Weights of a small GPT-style language model, trained from scratch on English Wikipedia: tied embeddings.
Each number is 50 + 10 x the weight over its row's rms, rounded and kept within 0 to 99. Layers, rows and columns count from 0. The size before them is the row's rms in percent of the matrix's.

# layer 3 MLP up, 768x192, rms 0.0652, rows 0-99, columns 32-63
098:35 50 46 53 43 63 43 33 35 51 59 32 55 43 48 47 52 34 41 52 32 59 49 57 54 57 36 41 49 64 58 54
095:56 49 50 34 51 55 49 46 60 28 55 39 54 61 49 60 46 59 58 57 51 37 27 44 55 52 50 77 49 69 44 41
089:44 54 43 63 40 47 54 35 50 77 57 57 62 61 49 48 79 49 32 42 67 47 44 39 36 27 41 55 40 54 66 52
095:46 49 65 61 50 33 34 62 61 48 55 61 46 59 63 54 42 42 42 50 32 58 40 52 62 32 49 56 49 60 51 59
105:52 33 63 62 70 42 60 30 45 61 47 65 61 68 42 52 38 46 40 48 68 43 36 52 53 48 55 54 44 52 68 39
101:57 60 53 67 41 37 61 57 72 48 34 58 65 38 56 36 66 55 45 47 50 67 49 55 60 41 44 56 55 51 27 38
117:45 45 44 46 63 34 49 31 53 45 44 63 49 50 45 52 53 39 29 51 42 45 56 57 39 61 68 55 43 52 65 40
115:66 51 50 61 52 45 46 64 46 59 49 51 66 55 66 61 55 43 24 36 41 46 55 65 42 40 49 50 57 43 53 56
100:50 72 43 65 55 36 48 51 43 63 60 41 48 53 58 45 49 50 45 40 50 52 53 57 48 57 61 52 38 36 44 29
099:51 58 67 60 54 58 59 64 47 38 59 43 61 72 41 63 44 60 59 60 46 46 44 52 45 54 50 56 48 62 40 67
097:47 46 59 37 30 56 46 48 44 53 51 51 59 54 51 60 45 41 55 43 55 48 66 47 61 55 53 58 59 33 55 44
081:61 54 44 43 55 56 44 52 46 49 39 62 53 70 51 31 43 41 55 41 42 57 52 50 47 56 59 60 70 43 65 28
061:53 51 47 33 54 71 56 45 45 57 35 42 47 50 57 60 54 56 55 46 43 54 47 41 43 48 55 48 68 54 57 54
112:35 64 22 57 49 61 45 57 54 29 52 64 36 42 60 53 40 46 46 62 28 46 51 64 58 60 53 65 45 47 49 55
072:27 48 58 64 61 51 31 54 38 62 59 30 14 38 62 49 59 51 58 48 42 54 56 50 38 29 43 53 65 47 54 57
111:54 78 49 48 37 60 25 33 33 45 58 48 49 33 41 31 54 59 48 35 38 55 47 56 48 56 42 53 60 32 34 37
100:25 55 41 45 49 50 51 48 52 51 51 38 36 44 38 50 66 44 47 61 62 55 56 50 42 33 39 58 57 63 46 49
098:40 42 41 38 51 52 52 48 57 48 49 54 39 72 42 63 67 29 44 59 55 50 44 65 22 48 70 52 48 41 49 41
094:32 55 43 57 59 72 49 55 57 56 52 48 58 58 55 47 51 75 53 54 55 57 58 60 57 38 43 67 34 51 34 68
109:58 39 35 39 59 47 53 38 59 62 55 73 55 48 48 48 66 55 39 44 52 47 47 48 34 48 44 40 57 36 57 63
100:56 30 51 46 44 47 40 48 72 58 52 47 41 42 41 52 42 41 44 29 52 49 48 61 57 71 51 55 27 56 51 61
103:38 42 53 45 59 51 43 43 55 47 55 50 40 46 51 55 65 67 37 44 43 51 34 61 54 49 59 50 59 61 56 62
101:51 59 48 36 54 45 45 56 43 52 51 61 62 63 62 57 59 35 38 48 51 55 41 47 55 65 59 52 62 38 57 30
090:57 58 51 46 39 34 52 51 55 53 40 43 60 69 54 50 32 56 37 75 45 45 55 41 57 63 34 43 42 47 43 49
119:41 42 39 88 38 37 59 48 54 41 32 46 55 33 49 65 62 69 41 62 59 46 50 60 46 35 52 40 52 53 52 45
111:53 57 52 43 43 52 54 58 60 41 35 45 59 58 67 44 63 61 63 55 60 61 41 37 39 52 59 40 36 46 40 39
091:40 58 40 39 64 52 56 35 56 53 60 36 41 43 51 49 59 50 65 27 57 43 30 49 33 51 50 46 47 49 44 45
076:45 63 57 36 47 56 36 51 68 58 47 57 31 47 55 53 48 51 44 49 68 56 52 54 62 49 36 53 63 52 42 47
105:47 68 48 48 58 58 47 49 62 49 74 55 42 48 51 46 66 36 42 53 22 49 63 47 56 60 71 50 53 56 61 57
114:46 42 37 61 40 53 42 43 68 50 49 46 44 47 44 48 44 34 53 29 53 36 50 36 59 70 48 70 56 52 50 50
108:34 54 69 61 26 60 50 61 45 64 46 51 52 48 36 45 58 44 53 52 64 59 71 44 58 47 47 59 47 42 56 55
105:62 45 61 43 48 62 51 40 42 50 45 60 66 63 46 39 35 54 47 41 67 41 39 57 50 27 46 44 48 63 60 57
105:57 51 58 43 37 64 59 50 55 57 58 67 61 25 46 46 49 33 39 51 61 51 74 41 54 38 42 60 59 38 64 53
101:48 60 43 32 46 43 46 47 56 45 54 57 43 36 51 50 56 61 50 56 47 55 41 67 61 42 52 34 37 46 65 48
120:38 36 41 33 47 51 40 31 48 60 41 61 52 45 39 49 60 54 48 42 47 52 47 57 56 51 67 73 50 47 61 71
099:61 40 56 52 56 47 44 55 30 72 54 48 47 49 54 46 48 56 42 54 58 46 41 62 48 66 50 46 48 27 47 52
095:51 40 59 48 39 46 64 33 46 52 63 53 62 45 42 38 28 44 57 49 52 51 46 51 39 51 65 50 49 41 37 64
100:35 55 50 32 61 53 58 36 52 50 47 73 31 48 54 39 31 38 34 38 50 39 51 52 49 50 64 41 50 33 45 59
102:45 63 38 40 63 56 47 53 51 58 65 39 54 31 51 67 48 54 36 46 44 48 48 43 47 47 41 56 51 50 51 61
086:57 41 56 54 47 36 47 56 41 49 57 39 49 52 51 57 34 55 30 43 54 52 41 63 41 40 57 53 52 54 51 48
105:45 52 53 58 50 59 50 57 47 48 45 56 63 53 42 39 34 41 54 60 69 51 66 45 59 68 63 61 56 50 52 41
107:55 47 37 51 37 54 71 43 57 38 49 36 37 72 46 46 59 36 47 46 52 51 44 30 45 34 52 67 48 50 53 46
076:56 68 67 41 34 50 40 59 63 39 47 46 45 47 46 67 46 76 45 69 61 41 52 43 47 37 48 44 25 35 45 58
098:34 42 43 48 42 53 39 53 45 32 63 53 50 22 54 46 50 37 49 39 53 58 61 42 51 46 57 65 55 46 70 63
119:31 50 56 50 55 50 50 56 40 53 47 57 46 45 46 51 41 48 56 43 24 55 66 55 63 49 41 43 36 33 44 63
098:43 47 55 37 68 49 68 47 46 43 47 66 59 41 51 50 51 56 37 65 64 48 31 38 48 37 48 54 40 60 39 73
101:60 60 61 63 53 47 45 53 44 36 54 28 53 52 68 50 56 43 47 42 55 43 56 55 61 56 43 57 54 50 53 33
116:33 60 54 55 36 32 45 45 51 42 46 67 24 35 44 55 45 56 51 49 28 42 46 56 47 55 35 47 43 43 44 51
099:44 48 56 42 49 67 45 48 45 37 58 44 48 34 57 50 55 46 55 48 46 58 53 48 26 72 25 39 37 55 52 42
092:56 48 50 34 46 39 53 45 78 35 68 42 42 52 63 45 34 34 50 65 35 55 37 60 30 62 54 50 50 50 60 55
098:61 55 56 39 64 58 42 37 42 58 69 49 40 50 61 51 52 66 51 58 43 51 62 38 51 76 58 46 53 57 47 48
105:46 55 57 58 50 58 73 41 56 49 64 59 41 44 30 38 53 35 52 40 69 46 31 51 61 57 47 63 72 44 49 49
086:52 58 54 49 68 53 53 37 55 37 35 29 56 52 41 61 53 39 54 50 48 47 51 52 53 44 65 36 41 34 57 43
093:50 51 57 43 42 64 35 42 47 44 61 50 34 42 47 50 55 48 38 45 49 52 50 46 51 43 52 57 50 47 43 41
070:57 55 41 39 51 57 23 51 45 48 49 38 64 56 51 67 50 47 35 45 50 49 32 51 45 48 64 49 39 63 51 40
092:60 49 60 44 36 61 69 49 55 43 44 35 44 34 47 52 57 50 37 52 39 47 56 46 53 44 57 62 55 41 54 29
107:37 64 50 42 70 69 75 55 55 36 54 50 60 33 46 53 41 41 48 44 72 48 44 68 37 49 36 34 56 46 50 51
092:50 52 41 55 48 45 62 65 54 38 65 43 46 66 63 60 48 51 54 64 53 60 44 59 46 46 50 39 33 48 24 56
097:58 56 54 47 50 38 52 45 48 37 49 29 53 56 56 68 62 56 73 51 50 43 37 60 44 57 53 63 33 63 49 43
097:33 37 39 48 70 55 62 60 36 51 72 58 70 50 39 59 41 72 58 53 45 36 56 32 57 62 53 63 49 67 68 60
108:44 56 41 53 58 42 34 53 46 50 52 60 17 53 39 49 52 47 40 47 44 57 37 48 42 50 57 47 50 51 52 45
127:39 59 61 46 51 61 66 51 41 42 61 39 66 56 59 54 60 27 68 56 67 49 59 54 48 39 59 60 51 41 55 38
105:48 61 47 42 42 40 58 50 75 22 37 25 47 62 48 48 57 46 56 50 46 48 58 49 41 50 50 34 53 75 39 44
113:51 47 41 43 44 56 51 50 53 46 56 33 41 64 69 57 48 42 70 48 41 46 50 36 66 42 34 34 49 58 57 44
098:43 49 48 58 61 62 40 46 56 51 54 37 57 33 59 50 64 32 39 54 48 61 68 35 45 47 37 53 55 51 44 60
112:55 61 33 44 76 60 72 59 59 38 56 48 52 51 56 55 43 44 71 47 57 53 50 36 38 46 63 34 42 62 68 53
098:52 56 52 37 50 54 53 44 48 47 46 54 56 43 37 47 36 64 50 47 49 45 49 43 42 42 52 43 50 52 59 52
095:48 52 48 68 40 68 63 44 49 59 62 56 49 60 55 70 41 29 61 66 50 61 61 44 42 48 57 66 58 45 40 39
120:47 47 34 40 46 53 46 33 45 51 54 56 59 49 49 37 54 57 27 67 57 45 59 65 33 52 54 46 45 58 66 33
091:51 62 51 53 44 61 40 61 42 60 44 47 54 49 39 56 72 51 63 64 53 46 48 50 37 47 55 53 61 76 55 37
099:61 50 47 47 48 62 37 56 49 50 41 36 67 33 52 65 54 51 63 45 51 50 41 45 45 54 35 48 46 42 55 41
071:52 51 45 52 51 39 41 61 68 38 38 39 54 57 50 59 49 64 48 53 65 50 32 53 40 51 47 44 57 60 53 44
111:38 53 41 58 44 71 65 44 61 47 56 35 39 66 48 42 48 66 42 41 37 60 59 54 57 62 59 53 41 46 53 65
092:71 57 60 41 42 48 42 36 43 62 41 47 52 52 41 45 58 77 58 41 41 43 44 67 49 48 40 39 62 42 48 39
109:45 48 46 49 60 56 47 48 51 68 64 35 36 36 59 53 54 55 66 29 53 47 51 47 69 43 47 59 45 54 66 51
084:57 58 34 52 49 50 51 62 58 48 50 50 54 44 50 53 65 59 51 33 44 52 48 43 35 48 53 44 27 45 48 66
086:38 45 45 42 38 71 54 61 54 55 38 50 46 49 45 64 61 42 44 62 42 50 58 35 64 39 51 65 57 54 55 63
105:51 49 43 66 40 63 46 55 37 51 45 55 53 52 48 25 38 66 52 61 47 46 54 42 66 38 61 56 51 43 43 56
086:42 45 53 52 41 62 50 52 50 53 48 52 62 36 58 46 42 36 56 54 49 45 63 57 76 50 64 58 52 46 50 44
114:55 54 59 67 59 56 56 56 47 60 36 57 49 48 53 39 37 36 56 28 40 48 46 41 58 65 34 46 43 53 51 56
091:60 46 49 52 61 46 52 48 46 60 32 45 58 45 49 46 29 49 43 42 46 35 66 55 53 36 65 62 42 40 42 50
095:52 45 49 42 44 38 43 53 37 51 46 53 42 53 56 40 66 41 33 61 61 53 32 56 48 46 39 51 46 50 48 48
093:43 50 55 44 44 46 49 34 56 46 47 52 54 65 36 34 57 67 40 55 31 58 64 44 52 62 58 46 29 58 50 56
090:48 57 60 53 55 58 50 52 59 48 44 49 48 36 58 42 59 32 64 52 51 47 54 41 57 44 25 53 59 45 48 45
100:50 50 52 52 26 63 68 56 60 57 52 64 31 47 47 56 75 51 57 43 71 64 47 40 42 54 59 33 63 31 43 65
086:60 58 59 50 50 55 62 44 50 57 56 44 61 55 41 55 64 30 57 64 51 46 41 49 62 54 57 46 48 34 47 39
106:49 55 43 57 47 45 50 61 33 63 62 59 58 61 37 44 56 71 40 56 69 61 39 54 28 31 54 48 58 62 72 47
076:48 59 37 57 44 48 58 49 41 62 42 50 49 54 65 56 53 59 49 57 59 55 57 44 36 46 65 45 47 42 54 30
109:49 49 57 62 61 31 55 55 41 51 58 57 56 49 46 37 38 42 59 63 50 48 49 48 57 54 47 55 59 52 53 33
115:38 59 51 53 60 61 63 46 53 43 56 45 62 54 56 54 42 63 41 39 54 57 40 57 40 59 51 58 52 55 39 45
099:47 51 46 54 46 71 49 49 50 55 50 61 51 51 39 67 47 49 45 59 53 43 63 36 61 47 41 71 41 55 43 50
125:51 44 44 64 48 51 48 58 60 22 31 52 47 41 61 48 66 53 50 61 43 57 68 48 43 41 63 65 45 60 51 39
099:71 58 44 60 63 46 41 45 41 54 69 44 52 27 45 40 46 62 44 47 48 40 43 53 31 67 36 44 42 56 56 57
097:56 58 56 60 51 53 29 53 62 52 38 47 69 46 64 36 61 44 35 60 52 48 60 32 41 38 52 54 49 51 43 44
109:43 47 53 27 60 46 45 58 39 44 67 50 28 50 48 49 48 28 47 51 48 70 56 56 35 64 56 73 63 42 45 52
090:35 45 67 47 58 52 52 54 45 42 63 17 51 56 59 43 58 51 63 34 33 58 62 45 45 45 61 47 43 61 49 58
097:50 56 40 51 58 47 34 42 50 42 57 41 54 55 52 49 43 57 63 29 44 59 49 52 34 60 37 39 60 35 47 28
104:36 51 45 48 54 36 33 59 39 52 51 46 57 43 42 60 65 79 47 62 41 57 42 69 32 59 64 57 57 42 48 62
078:53 58 58 37 53 44 39 62 82 51 48 47 54 28 54 45 43 37 37 41 82 51 59 53 49 47 69 47 48 63 49 46
093:54 51 65 79 50 44 47 52 51 59 54 42 38 68 60 56 63 72 53 38 48 45 37 56 42 67 54 46 48 60 56 54